config.toml
positions = "rope"
attn_scale = 0.177
grad_clip = 0.5
decay_fraction = 0.666
doc_mask = true
steps = 5269
Each number is 128 + 24 x the weight over its row's rms, rounded and kept within 0 to 255. Layers, rows and columns count from 0. The size above them is the row's rms in percent of the matrix's.

# layer 4 MLP up, 256x128, rms 0.0765, rows 58-75, columns 0-127
size [ 98 100 103 112  95  95 103  92  95 102  95  96 102  98 101  92 105  91]
[[124  94 106 105 162 121 122 106 145 107 164 120 157 148 124 107 146 120  86 149 158 112 118 134 110 136  98 121 152 111 123  84 118 127 150 148 111  99 134  94 117 115 114 123 168 183 120 108 155 125 136 163 158 200 132 150 137 153 134 147 122 146  83 157 123 112 137 102 121  98 106 155 150 122 150  80 108  93 170 155 144 110 135  97 126 142 101 106  74 154 109 136 125 100 129 117 100 114 106 102 156  68 131 147 124 106 164  93 110 117 131 171 124 129 164 122 114  95 136 107 111 124 135 160 140 118 139 100]
 [102 158 121 121 101 138  72  94 126  99 127 155 145 157 142 174 125 125 106  67 123 159 125 111 121 106 119 127 128 148 115 120 131 122 145 136 123 119  84 114 128 136 109 147 105 120 154 147  93 136 145 155  99 129 122  84 137 111 114  66 135 151 184 160 133  35 128 129 166 128 163 118 128 127 101 113 137 107 109 100 147 150 123 157 128 123 139  81 150 112 128 166 151 136 107 131 161 106 117 137 122 152 123 112 108 115 126 123  92 138 117 149  75 124 151 123 131 105 180 135 107 134 144 146 138 142 146 159]
 [132 111 128 144 133 119 147  74 105  83  98 170 157 132 112 169 146 115 127 145 138 169  85 108 152  98  79 149 138 105 127 122 116 129 141 116 141 124 109 135  83  92 138 132 145 134 158 121 105 146 112 141 143 143 123 135 102 111 187 178 122 112  97 114 156 113 187 148 147 134 134 137 132  95 122 117 148 133 140  77 127 178 113 135 101 154 106 131 173 120 113 112 121 167 111 105 134 148 136 131 107 160  72 115 116 106 131 116 170 135 163  83 139 121 151 141 138 125 102 128 131 105 164 118 135 109 164 142]
 [147 142  93  98 153 123 161 106 106 133 111 141 130 118 139 141 141 156 123 132 104 118 135  52 158 114 148 107 141 115 128 120 107 125 191 139 157 132 163 107 121 135 129 143 102 200 144 139 150 113 160 152 129 127 171 155 153 126  91 135 133 102 105 144 130 133 152 134 111 141 126 158  90 120 140 140 135 143 190 164  99 144 127 102 180  96 177 121  80  90 119 120 103 111 116 150 132 123  88 124 120 132 127 121 150 106 139 154 137 158 121 147 150 116 161 130 164  95 131 110 119 135  86 130 132  87 116 128]
 [164 128 132 169 134 135 114 140 129 132 111 121 116 178  90 119  88 123 110 158 121 118 115 153 138 134 142 112 160 169 117 122 122 114 114 133 164  89 146 117 150 133 107 139  91 106  91 136 152 127 123  87 140 124 130 109 140 124 147 168 116 119 158 125 119 144 136  89 172 159 125  80 155  88 130 118 127 112 136 112 150 131 119 146 117 128 134  97  98 117 173 127 107 127 152 140 173 160 130  98 144 108  75 146 110 161 139 110 109  89  95  97 112  51 102 133 103 129 125 141 169 125  96 176 167 145 119 124]
 [155 151 105 150 134 107 159 140 103 131 132 160  78 147 115 121 130 156 147  93 134 145 115 166 143 123 107 124 155 138 143 139 123 132 136 120 108 142 129 141 170 103 113 126 132  61 151  77  90  88 166 130 131 103 136  83 166 119 133 140 123 111 106 124 124 114 107 159 115 112 186 134 119 116 144 138 135 110 105 143 202 119 138 136 143 152 139 102 148 108 150 139  95  92 150 104 119 162  84 109  99 102 137 182  94 104 103 121 110 150 133 143 114 110 128 133 124 140 138  82 131 125 134 143 113 113 131 189]
 [ 98 144 135 114 165  99 157 150 112 123 128 178 112 134 162 107 131  86 103  95 115 101 132 150 171 138 131 119 110 131 143 100 152 139  64  98 118 109 113 177 119 112 151 125  76 101 132  96 154 141 106  91 127 132 118 159 134 185 132 151 137 135 108 111 129  73 126 159 148 120 151 114 126 130  71 140 117 124 123  86 127 152 160  97 117 162 130 110  92 137 134 120 131 128 116 170 137 162 135 135 117 137  86  94 156 136 111 146 102  95 123  88 145 127 152 115 154 106 121 140 133 114 165 114 103 103 104 130]
 [125  99 135 198 146 167 172 102 115 124 155 144 115 122  93 182 123 181 103 107 102 103 162 172  75 106 120 130 108 142 134  73 134 146 126 149 120 141 160 146 121 131 102 126 153 128 175 139 132 161 109 123 107 120 133  80 113 120 116 133 179 134 101 125 118 133 116 132  93 122 111 124 117 138 106 125 146 173 143  88 110 162 116 130 155  96 154 118 159 124 133  89 165 139 158 130 139 128 141 106  64 136  98 120 116 126 129 113 137 103 124 127 134 115 121 140 155 124 155 134 135 109 122 161 117 165 127 149]
 [122 154 143 156 118 168 131 152 121 154 114 105  76 139 144 142 126 136 142 129 127  82 120 108 132 154 134  90 130 117 142 109 176 119 120 100 135 171 124 134 112  90 101 111 145 184 112 116 137 163 117 103 142 141 141 141 161 146 115 159 147 168 117 122 142 135 197 172 123  74 146 122  73 107 130 123  84 133 119  99 121 184 132 156 107 157  59 138 159 132 125 108 136 107 133 115 133 133 144 131 153 115 125 117 146 137 123 137 118 128 149 121 153 115 173 147 102 127  98 126 161 126 118  99  97 155 122 152]
 [140 134 112 154 100 118 108 165 146 119 188 128  77  89  91 138 103  78 140 117 151 152 178  81 114 100 103 128 139 119  79 137 159 160 146 140 133 148 141 123  83 109 134 145 164 121 137 162  78 115 116 157  76  99 161 101 137 140 142 124 120 151 153 108 120 105 114 114 121  95 134 135 111 137 137  92 125 136 162 150 136 134 129 125  86 147 115 157 150 164 119 119 117 112 108 103 127 101 163 151  96 102 101 143 146 128 111 116 128 165 101 153  92 153 134 153 103 107 133 100 164 109 126 144 130 118 128 127]
 [ 79  86 130  96 144 120 119 136 146 116 128 105 121 106 142 134  96 123  67 120 143 150 156 138 112 142 173 124 101  89 173 140 127  68 160 129 157 153 136 108 113 129 140 136 123 127 127 177 135 115 141 170 121 110 116 130 112 170  84 135 148 136 128 124 129 128 142 122  96 102 113 115 138 146 170  85 113 150 107 113 148  96 155 126 135 128 142  88 104 142 165 172 127 171  78 129 137  96 134 102 129 137 110 138 114 117 126 124 167 122 116 102 104  85 156 119 145 119 114 106 116 139 179 154 154 154 114 171]
 [145 109 108 148  94 102  96 142 151 129  95 160 122 126 131 153  69 199 146 145 123  85 143  97 115 123 120  80 176 107 120 167 127 122  77 140 134 159 105 126 127 115 134 125 150 138 147 102 136 127 168 133 165 155 106 148 134 129 134 139 134  97 138 106 130  76 132 114 168 137 169 140 154  80 116 118 138 141 107 128  95 122 121 127 120 149 136 118 153 143 125 120 140 143 168 147 169 135 143 129 130 147 142 144 160  90  97 124 176 148  64 127 138 158  98 145 123 153 148 142 143 112 127 151 107 121 110 103]
 [ 84  78 122 128 157 144 125 116 158 113 131 106 155 104  85 124 153 112  89 162 159  91 110 128 119 137 105 150 150 158 144 122 162 110 105 172 116 108 130 130  87 159 142 158 139 135 153 132  81 137 125 147  86 109 144 145 116 128 129 156 155 139 119 107 144 182 129 133 133  82 108 151 135 123 105  92  85 112 180 150 131 161 157  90 108 113 144 133  96 104 111 156 126 124 122 139 106 123 146 151 147 131 128  88 159 142 146 120 119 146 134 117 139 158 117 140 153 170 129 112 146  81  99 107 118 184 109 118]
 [123 103 105 138 103 160 119 145 159 125 155 113 119 126 135 125 154 142 105 122 129 128 107 130 106 170 132 141 109 157 105 113 123 136 134 122 165 107  86 117  84  83  85 152 149 126 166 135 144 121  73 125 127  99  97 151 155 153 158 136 132 117 161 144 143 107 149  99 115 142 127 133 132 135  98 135  83 158 138  94 105 132 160 127 128 162 116  77 101 144 183 134 137  89 157 151 129  76 117 120 123  71 176 183 122 113 117 122 164 137 119 115 112 108 140 131 123 105 135 138 129 121 126 158 131 177 153 164]
 [119 161 114 143 124 142 131  89  97  84 110  96 141 146 131 114 112 122 137 119 154 120 127 126  99 133 100 172 117 102 152 170 144 162 129 133 146 127 126 148 112 123 155 109 114 119  84 125 127 126 168 103 142 148 104 163 186  97 131 119 152 128 102 128 130  96 125 129 176 135 129 150 171 152 116 141 175 110 112 104 104 136 118 120 104 127 130 101 218 117 145 137 142 135  94 129 132 138 147 143 112  97 179 109 168 170 153 117 107 115 134 143 129 115 122  70 124 155 139 169 154 142 136 122 151 124 165 153]
 [123 133 179 116 181 136 112 132 129  95 138 113 117  56 129 131 142  92 129  90 101 142 126 122  70 139 114 135 134 107 113 117 163 136 135 149 132 123 159 120 124 125  84 134 103 147 132 106 100 169 130 137 105 141 146 179  87 148 177 143 100 148  95 173 129 112 128 155 110 151 133 107 133 106 174 107  92 134 142 125 101 153 145 153 122 128 136 143  95 160 113 106 124 140 166 138 117 137  96  98 123  99 140 110 126 129 134 127 144 133  85 146  95 127 151 138 123 105 100 123 156 117 146 122  87  95 149  71]
 [ 87 117 131 160 121 171 135 128  84 116 139 114  79 123 115 103 127 107 132 108 111  99 106 136 133 103 143 146 118 143  99 123 132 148 126 170 101 159 142 139 129 133 129 158 115 122 129 161 119 141  88  98  96 116 133 145  96 137 105 143 113 154 148 119 158 138 134 156  93 152 132 108 136  86 154 110  75 107 152 132 145 162 175 149 102  85 122 165 142 118 176 154 113 130 112 192 139 119 160 150 161 116  97  82 135 132 116 150 129 134 149 115 109 116  93 147 204 139 112 123 115 125 140 136  85 129 132 127]
 [134 159 140 153 159 129 124 156 152 125 126  87 114  97 107 160 148 111 115 131 121 130 149 175 125 138 154 115 117 137 149  75 120 119 137 144 154 114 129 110 130 105 164 145  92 138 150  93  83  99  95  81 127 148 147  81 136 160  96  89 142 139 132 106  96 120 138 160 106 155 130 130 116 174 154 117 153 116 130 126 129 116 112 118 119 142 111 144 127 137 136  94 154 144 174 113 110 107 116 109 153  85 105 114 139 126 106 149 125  93 112 146 129 122 146 117 194 126  65 181 131 129  72 144 126 137  87 135]]
# layer 4 MLP down (transposed), 256x128, rms 0.103, rows 58-75, columns 0-127
size [ 89 100 104 111 104  97 102  95  91 106  97  99  86  96 101 102  78  95]
[[116 115 136 113  88  91 151 138 154 115 102 121 117 107 160 138 144 118 124 157 135 180 131 145 132  82 137  99 108  82 132 116 149 150 102 126 106  96 117 132  91 156 113 163 162 126 137 111 127 153  81 128 181 146 132 159 123 129 129 138 140  77  95 100 143 161 103 116 110 133 100 113 149 123  68 120 135 135 152  95 111 143 155 100 157 132 121 131 178 109 126  99 106  77 123 124 146 139 130 114 150 138 125 103 113 154 131 123 137 129 170 142 113 117 167 128  96 120 172 121 145 167  89 169 100 124 162 112]
 [107 136 127 135 140 142 162 161 117 123 100 122 155  88  99 156 133 136  77 136  75 108  94 139 150 134 104  87 107 114 169 137 102 105 107 114 171 110 135 146 131 121 132 144 135 168 103 111 136 129 160 113 120 108 122 132 151 171 109 127 114 140  69  88 114 112 107  88 141 118 103 113 123 111  86 147 125 129 132 125 106  99 114 152 172  81  91 160 152 125 145 104  96  89 136 156  86 121 115 126 134 111 149  83  96 122 109  89 139 109 124 127 138 128 154  92 119 171 132  82 102 146 119 152 115 140 137 120]
 [125 150 135 133 137  92 141 147 157 140 148 132 139  99 140  74 128 147 172 109 103 118 167 151 124 180 198  93 110 120 119 138 153 134 145 121 122 148 123 139 192 135 140 144 114 155  87 122 156 131 143  95 104 169 160  89 125 153 125 153  96 113 112 173 111 154  93 155 103 141 100  84 144 154 149  88 110 134 112 106 135 110 107 129 135 110 137 102 132 135 112 119 160 145 127 144 172 113 118 149 144 116 141 109 116 143 124 144 135 102 155 124 171 168 166 169 139 136 106 133 123 105 135 140 116 152  92 110]
 [125 150 120 134 160  84 133 123 123 113  89 101 146 123 124  74  99 111 181 132 113 132 124 138 154  89 127 106 142 134 102 145 149 103 150 150 188 164  95 133 124 151 150 134  93  94 123 126 102 118 105 136 120 137 120  59 118 202  79 128 119 134 150 177 123 128 149 171 105 156 100 147 110 102 136 110 107 163 163 115 138 107 134  94 127 141 159 110 112 128 115 165 118 104 155 126 115 137 139 115 111  99 112 152 154 129 151 140 127 157 123 144  89 122 153  88 113 155 126 111 110 155 124 135 131 117 146 136]
 [190 131 167 138 153 118 111 102 132 139 123  93 160 155 148 150 126 118 155 105 133 122 118 147 154 120 140 194 114 156 138 172 125 137 136 162 139 120  78 117 129 124 133 103 151 114 118 149 149 100  85 156  77 119 126 115 136  76 103 161 129 149  83 109 100 119 128 137 139 134 116 140 128 164 161  91 128 102 110  97 132 106 137 158  95 127 124  91 100 181 140 151 111 155 100 140 107 104 143 116  97 129 125 124 115 149 107 128 139 111 108 151 137 167 123 170 163 121 128 159  95 114 164 160 144 152 128 142]
 [199 155 123 169 124 140  91 113 138 115 114 110 167 102 116 160 139 100 119 132  44 131 113 139 135 109 148 131  87 108 132 128 128 123 123 185 137 148 140 112  92  93 142 120 115 153 115  97  99 117 104 149 125 155 105  96 161  97 111 115 179 134 160 141 127 157 124 134 135 133 143 129 138 177 123 123 116 118 106 141 121 171 114 125 103  99 122  97 146 105 137 155 122 129 181 147 118 158 134 128 152 123 145 126 122 167 134 130  94 107 157 154 130 108  94  83 141 133 138 127 107 136 178 121 138 139 113 164]
 [131 167 171 149 173 113 117 127 140 149 141 154 147 119 108 156 125 118 134 166 173  90 150 167 106 164 157 126 180 139 131  86 124 123 101 158 130 182 160 105 119 152 140  89 144 135 130 127 161 131 129 110 152 139 143 105 167 150 111 154  90 129 145 126 150 134 141 138 135 125 143 174 128 109 116 108 141 105  91 118 121 155 155 129 100 114 159 152  73 135 116 143 117 134 118 133  93 115 146 100 129 100 108 165 116 105 124 205 142 117 162 153 132 129 121 104 136 130 159 105 118  88  95 123 131 143 127  99]
 [112 146 171 143 144 152 146 120 143 146  91 138 101 133 140 108 168 123 109 136 155 136 159 105 114 129 110 125 117 149 104 172 124 131 130  99 106 148 107 134 140 136 132 126 135 104  83  97 120 160 107 105 136 106 151 139  80  89 149 113 129 139 139 169 130 101 146 139 127 153 119 128 150 160  89 126 116 165 157 187 158 119 110  98 144 127 122 195 124 151 154 133 183 122 143 180 143 118 127  97 153  95 132 108 127 136 159  71 112 190 118 142 135 138 143 112 107 119  88 126 117 136 154 137 141  95 101 109]
 [118 113 107 114 120 140 134 133 115 105 120 118 133 136  93 113 128 142 115 146 153 153 170 168 140 141 168 105 164 109 151 132 110 115 157  99 135 103 123 144  87 121 130 138 111  93 133 117 139  98 111 116 108 125 150  82 131 109 207 163 142  92 122 139 109 158 117 136 134 151 113 123 113 143  91 114 143  91 189 145 127 150 100 109 140  95 134  64 152 118 134 116 139  96 106  90  67 112 133 146 113 165 128 112 131 146 114 123 107  77  91 170 137 138  91 126 151 146 110 112 110 112 108 104 120 105 153 139]
 [100 159 137 135 131 125 133  90 143 142 122 139 148 113 130 158  90  93 122 147 134 122 137 125  90 145 141  91  96 101 200 158 135 164 134 129 105 160 124 156 116 166 138 172 118 124 145 154 119 118 127 125 150 167 158  86 132 107 138 123 111 147 128 154 110 146 160 123 140 134 127 144 170  88 131 115 154 157 142 135  93 121 122  94 114 152 155 134 101 155 134  93 119 175 108 128 126 125 129  84 107 142  95 116 164 157 103  72 164 106  92 154 115 150 135 115  87 150 157 118 169 107 143 153 126 147 151 102]
 [119 120 169 103 118  86 181 156  84  77  86  85 124 131 135 123 170 117  87 158 138 127 114  86 125 114 132  99 153 134 137 122 103 141 131 142 144 128 110 151 104 137 113  96 153 111 153 140  89  84  97 121 103 103 135 148  61 133 162 120 152  99 127 130 178 112 125 152 138 149 112 110 136 165 122 147 132 139 132 124 166 143 138 161 136 104 108 151 135 144 116 144 130  99 140 139 148 129 139  94 126 137 117 126  81 102  65 150 133 137 104 136 131 125 127 120 112 159 102 145 146 157 108 183 106 143 126 117]
 [ 95 120 133 100 191  89 102 180 164 122 105 135 149 176 108 149 140 122 102 146  86  97 147 152 155 154 141 102 148 138 103 108 118 127  99 119 120 116 120 156 126 104 159 102 123 179 109 134 119 141 101 132 131 169 124 157 116  70  97 158 141 159 162 114 127 130 108 145 128 118  98 111 127 167 133 149 152 105 161 102 137 103 149 129 125 107 125 129 163 105 157 134 139 168 149 153 122  97 115 123 131 156 159  88  86 140 121 125 158 143 103 103 134  85 110 157 157 104 103  96 138 126 151 148 131 125 144 126]
 [155 159 110 148 151 136 129 121 129  99 115 100  87 153 154 140 127  91 123 120 177 102 112 129 149 126 117 119  95 100 125 125 141 175 151  55 138 171  68 157 104 135 100  57 154 127  97 139 131 155 131  96  88 124 170 152 122 142 133 107 157 119 118 132  69 152 160  98  99 125 123 113 143 136 117 140 153 112 135  81 142 127 111 122 123 115 139 119 134 108 143 151 134 115  95 133 140 140 155 142 105 136 118  91 128 167  90 158 144 132 137 145 108 127 121  94 121 112 119 153 123 104 101 117  97 137  98 115]
 [151 138 117 132 110 132 105 137 135 125 113 152 151 156 143 131 133 147 105 137 127 124 127 141 118  86 103 110 146 134 112 117 118 131 134 117 137 179 150 111 118  88  91 103  84 144 100 157 131 139 105 145 195 111 134  96 135 113 127 111 148 117 108 146 145 159  75 136 169 109 125 109 149  93 138  99 129 147 103 116 150 119 101 107 156 128  93 162 112  92 124 117 132 167  84 126 129 136 155 193 106 136 141 139 157 174 160 128  64 121 105 109 142 142 137 147 132 122 120 121  93 173 124  90 128  78  97 146]
 [114  93 125 156 165 161 122  87 147 124 107 138 106  96 133 151 113 130 108 162  90 142 111 118 129 180 139 117 116 147  88 234 117 118  98 135 108 200 162 119 141 137 123 151 112 144 143 127  85 124 135 166 135 123 137 130 121 117 109 101  99 115  98 137 154 128 129  94 114 152 139 204 145 121 122 105  91 111 111 115 104 145 112 120 141 106 129 132 157 122 128 122 125 141 138 131 150 103  83 121 129 134 165 122 149  97 133  98 107 138 124 111 144 123 145 106 101 154 108 153 115 109 113 132 145 143 121  99]
 [152 131  92 157 114 106 152 118 135  96 139 154 106 125  92 162 156 111 118 130 158 135 140 116 145 101  76 122 110 105 182 121 123 117 153 109 139 120 119 141 134 110  97 145 113 177 123 136 151 127 189 126 139 106 153 136 119 124 123 122 127 169 101 158 138 115 120 131 120  94 128 115  94 142 105 181 136  98 118 126 142 182 139 136 124 143 136 165 130 125 105 130 154  89 147 136 181  94 121 106 145 111 145 125 141  93 144 114 108 152 141  99 116 152 139 134 126 154 151  96 208 155 111 138 126 113 114  68]
 [115 123 128 130 146 141 136  96 145 186 136 158  99 175 155 148 128 178 119 122 125 137 102 140 111 171 118 143 177 149 134 115  78 152 165  92 120  97 113 106 137 160 106 172 120 117 111 156 134 146 130 129 137 161  91 151 125 133 121 140  87 120 153 123 167 110 143 126 129 131 158 151 144  94 127 162  88 126 101 180 109 122 106 105 128 124 149 142 104 157 133 115 177  89 148  76 143 125  78  99 135 152 142 118 134  93 135 130 134 121 111 108 106 124  81 174 122 150 124 127 133 127 104 118 105 141 131 151]
 [114 122 129 135 133 127 119 170 128 114 117 150 146 122  92 152 100 151 127 172 114 141 136 145  80 124 146 173 141 165  84 110 160  74 103  90 150 100 179  85 134 104 107 112 110 103 135 126 108 140 115  89 112 168 144 158 117 101 105 115 112 187 133 121 105 155 130 112 141 133 116 103 120 126 159 153 124 113 106 118  70 155 143 138 115 126  99 126 118 136 117 140 125 158 119 166 119  95 122  96 123 150 141 129 151 119 143  79 147 161 120 147 107 159 162 121  99 101 129 104 143 148 152 144 154 129 132  72]]
# layer 4 MLP gate, 256x128, rms 0.0771, rows 59-76, columns 0-127
size [ 99 102 102 103  97 103  92  94 108  94  97  92  94  98 111  85  95 111]
[[113 148 119 123 141 117  96  91  81 129 108 103 134 131 162 164 115 126 111 121 147 159 129 150 110 119 135 155 111 146 137  87 153 152 125 117  88 127 116 126  91 164 100 124 129 155 104 118 100 142  47 170 130 102 153  83 129  99 137 128 156 159  99 123 176 123 135 166  94 144 119 130 152 151 128  91 140 115 119  67 119 160 166 101 146 135 115 110 144  94 132 106 130 123 122 127 162 122 130  71 107 144 127 138 119 140 107 107 121 117 149 154 124 118 132 123 112  68 108  97 117 160 147 138 160 102 137 137]
 [114 137 104 169 112  97 174 165 132 127 133 149 150 115 127 140 122 101 120 129 112  65 113  96  97 162 111 100 129 141 125 130  99 110 108 130 132 141 103 119 128 149 110 110 136 150 150 123  72 146  75 122 143 126 114  91 105 119 163 166 108 142 145 163  97 144 114 104 128 101 135 127 132 133 131 112 129 134 132 133 148 136 128 106  86 121 132 142 125 157  84 139 153  94  88  99 172 124 114  92 157 162 163 124 109 143 118 128 106 107 136  98 147 104 125 141 148  63 139 141 107 142 112  68 143 170 173 104]
 [146  95 144 111 125 148 188 107 115 155 146 137 102 131 105 120 172 159 183 127 127 105 131 181 139  84  86 116 105 146  96 142 146 164  88 133 158 136 113 109  99 155 116 103 132 144 111 111 174  72 144 130 130 157 105 141 126 142 159 126 119 143 169 129 142 132 102 136 131 140 106 153 145 122 144 141 117 143 151  87 112  75 105 112 109 107 113 132 109 157 155 161 119 140 137  93 151 138 121 158 113 153 147 137  95 136 106 166 159  90 120 120  97 124 126  81  89 147 165 127 105 148 138 133 115 134 143 121]
 [112 191 148  75 116 134 113 156 132 150 138 122 125 110 137 121 109 139 146 106 127  76 134  62 144 138 165 134  91 124 100 118 113 128 125 145 108  81 148 138 116 139 141  81 141 117 182 157 127 130 116 163 134 138 129 158 138 122 147 117  77 120 131 126 159 163 138 132 123 159 132  97 149  89  91 117 134 151 160 102  94 141 125 127 165  82 133 140 117 138  87 165 124 112  93 148 147 138 111 118 138  96 142 125 116 125  90 111 136 157 152 177 146 137 148  96 147 113 105 108  89 133 122 111 140 166 129 154]
 [108 103 158 128 128  92 135 133  75  99 166 163 173 111 148 131 137 165  76 168 125 143 136  86 141 121 140 137 124 158 146 136 105 153 135 140 127 141 109 161 104 109 134  92 104 178 147 108 131 130 155 122 139 150 133 163 117 136 114 127 156 139 129 100 102 102 104 152 121 115 134 134  80 128 122 143 140 138  99  88 105 104 123 171 121 111 105 108 108 145  97 119 144 117 144 165 116 139 141 153 100 125 183 142 170 143 108  89 153 131  84  97 130 126 150 145 131  64 113 155 122 171 144 103 134 130 153 114]
 [160 116 174 103  93 150  87 144 153 133 105 142 117 162 128 147 107 113 123 108 102 110 117 122  95 116 164  98 119 154  88 137 137 106 167 142  95 171 153 114 127 120 120 125 114 132  91 132 155 140 118 145 106 103 130 133 132 149 130 149 117 123 106 125 193 141 113 119 117 148 100 151 135 120  76 137 156 154 100 148 122 148 120 129 137 156  90 141 134 106 114 150 132 155 121 121 202 117 148 110 125 101 113 107 126 125 127 139 135 172 173 115 117 103 106 127  83 109 126  99 165 184 120 125 154 157 140 187]
 [100 145 169 141 140 103 128 143  69 137  97 151 189  95 106 136 142 123 123 103 103 123 155  78 162 134 148 160 133 144 156  83 153 127 134 112 133 111 151 135 142 137 140 157 139 129 143 138 147 143 100 153 139 169 127 123 152 102 102 100 121 118 111 173 114 131 148 104  77 133 173 134  68 146 141 152 125 131 103 159 137 151  94 138 149 137 117 155 106 149 188 119 151 100 144 121 128 123 116 142 151 108 153 132 135 107 134  99 138  84 121  96 122 124 173 125 166 148 118 104 157 126 153 105 142 139 167 138]
 [104 146 155 162 139 135 149 114 117 143 121 139 109 146 161  86  97 122 145 103 167 107 177 129 128  94 142 107 158 125 109 139 151 111 176 145 123 162 130 128 145 126 108  69 115  77 152 112 108 130 155 135 126 111 115 116 108 104 150 128 141  98 146 126 135 166 148 129 125 104 133 133 124 116 128 111 115  80 159 121 132 111 119 113  94 131  95  83  56 137 131 128 156 174 125  93 127 113 160  82 128 112 145 124 151 202 133 124 164 124 131 163 170 153 108 161 141 153  99 122 134 118 115 134 124 107 120 134]
 [159 153 139 113 141 137 143 125 118 110 184 150 130 122  88 124 109 122 115 114 137 153 105 109 107 116 157 102  85 136  77  84 129 140 108  96 171 125 167 104 147 143 167  87 122 142 105 136 102 144 178 188 103 136 139 103  98 102 125 105 137 132 140 162 157 147 144  91 139 116 147  93 136 136 106 157 107 127 173 140 101 112 124 105 104  90 104  98 118 131 158 119 178 137  95 128 155 151  87 154 126 131 124 108 127 164 106 143 151 178 132  77 128 153 125 114 131 119 115 128 121 147 125 132 100 126 119 128]
 [ 78 139 142 110 139 156 121 124 132  93 126 136 163 123 114 108 164 162 133 147  88 121  81 118 124 143 151 151 142 146  80 104 120  92 118  78 129 105 113 128 135 168  73 123  91  96 149 103 106 144 127 130 103  83  88 104 129 109 128 124 121 128 121 101 129 118 148 147 119 146 135 120 133  93  98 182 118 130 153 141 104 115 127 143 131 164 101 206 124 142 115 118  94 120 114 136 131 132 176 123 113 149 147 167 140  99 151 114 113 101  78 160 119 146 142 123 106  94 115 127 134 132 140 116 138 150 147  87]
 [144 158 150 111 123 146 151 146 110 171 152  68 120 113 114 164 106 161 150 186 144 151  99 132 115 134 145 128 121 139 155 125 132  94 106  91 123 140 127 131 109 105 102  77 126 112 116 104 177 114 138 140 162 141 143 114 159 118 122 143 117 120 133 122 121 165 107 153  89 142 119 122 151  98  61 118 136 159 140 130 145 137 116 176  88  82 112 133 116 132 134 120 107 135 139 125 145 100 117 178 104 147 128 151 111 112 123 133 137 147 142 109  97 161 105 128  99 153 130 133  51 124 156 108 139 118 139 170]
 [ 92 117 110 104 129 116 118 106 112 115 118 132 129 111 172 125  97 153 141  98  89 139 140 105 110  80 155 118 131 148 120 124 105  85 100 132 108 113 137 168 171 131 156 111 123 137 117 115 125 168 126 169 120 144 135  97 106 148  81 113 128 178 138 106 134 136 150 120 166 175 118  95  95 104 158 179 129 122 146 166 121 140  86 125  87 132 110 109 122 129 117 124  84 130  75 156 110 140 143 110 148 128 127 140 114 109  74 142 124 162 119  79  94 135 117 140 149 120 169 137 107 132 109  88 107 117 100 118]
 [121 139  74 151 177 128 120 106 153 125 159 172 127 145 135 138 127  90 151 151  93  86 108  83 136 144 115 151 132 108 165 148 112 136 147 128 144 114 135 157 116 101  92 139 159 139 102 119  77 143 162 138 128 156 134  77 141 128 110  88 108 138 129 150 152 107 123 131 168 129 127 133 150 141 111 150 118 103 105 156 176 103 147 161  95 112 130  94 173 159 140 141 112 151 134 123 114 132 121  77 111  67 125 117 135 114 100  76 121 147 150 136 161 145 150 109 116 132  98 120 154 140 111 130 113 153 131 161]
 [123 132 134 148 102 157 142 109 115 100 112 133 106 131  79 106  93 133 146 118 142 160 141 120 120 136 129  82  83  62 118  79 127 127 135 124 149 112 146 120 134 106 160 148  85 133 164  86 113 149  99 117 143 104  95 153 146 132 120 119 134 146  72 114 101 114 114 100 149 165 105 133 167 152 106 136 103 142 110 143 101 128 150 104  84 108 139  93 112 100 139 152 137 150 117 124 114 177 123 123 117 132 131 119 143 139 121 100 121 128 141 152 120 140  88 141 191 159 137 181 161 147 136 125 165 171 128 138]
 [118 126 102 100 176 156 128 118 115 137 166 124 147 134 120 124 114 121 122 117 129 145 151 111  67 117 163  96 128 103 144 113 116  96 143 133  95 160 141  82 136 117  78  79 145 157 131 118 110  64 135 117 160 129 122 113 121  85  88 109 108 159 138  92 113 120 141  82 123 151 199 103 108 116 147  99 104 103 131 120 148 132 113 139 139 106 127 121 148  96 175 126 135 134 147 126  98 138 115 138 131  95 117 118 108 174  99  88 124 128 105 111  78 138 136 177 150 130 143 161 135 147 115 134 125 143 139 132]
 [133 160 150 157 131 143  92 136 123 122 152 103 115 138  92 125 123  76 158 140 130 136 155 115 143 174 147 140 128 136 139 136 153 140 186  85 177 152 104  75 148 139 122  97 152  97 121 104 120  87 127 109 102 141 125 159 100 149 152 156 132 139 126 146 132 119 121 140  74 131 151 108 143 105 168  49 127 140 122 127 119  97 120 141 138 141 136 146 175 180 128 137 124 129 163  89 100 128 109 110 112  86 121 141  92 110 132 130  89  84 125 113 151 141 105 137 126 143 116  94  95 122 131 129 125 134 147 136]
 [119 160 155 127 120 134 145 158 120 124 139 130 118 156 124 121 130 117 131  79 131 145 142 123 132 110 138 147 118 134 166 142 111 147 145 169 146 133 122 155 108 157 109 120 113 154 121 153 177 134 121 146 111 152 142 146 115 137 135 152  90 159 107 123 172 109 135 120 108 143 155 102 142 148 154 112 142  96 157 145 118 138 125 117 141  75 155 132 102 146 198 198 117 106 140 168 183 139 174  75 125 131 111 109 134 195 131 120 127 107 142 116 147 140 165 106 139 132 111 142  96 112 126 118 191 136 144 151]
 [127 137 152 159 109 129 116 120 121 117 146 138 141 140  96 111 125  83 153  93 174 105 119 111 138 104  99 125 138 127 141 150 116 125  98 129 117  98 113  64 105 119  98 163 139 180 119 101 122 134 120 138 114 136 108 166  97 104 173 127 137 117 119 142 153 117 117 127  80 147 115 112 153 138 106 125 133 134 147 131 122 111 126 139 121 105 121 137 128 129  96 123  98 183  58 103 138  90 133 123 182 136 172 136 106 102 126  88 119 149 174 143 176 145 121  72 144 144 137 115 171 117 123 101 104 139  97 107]]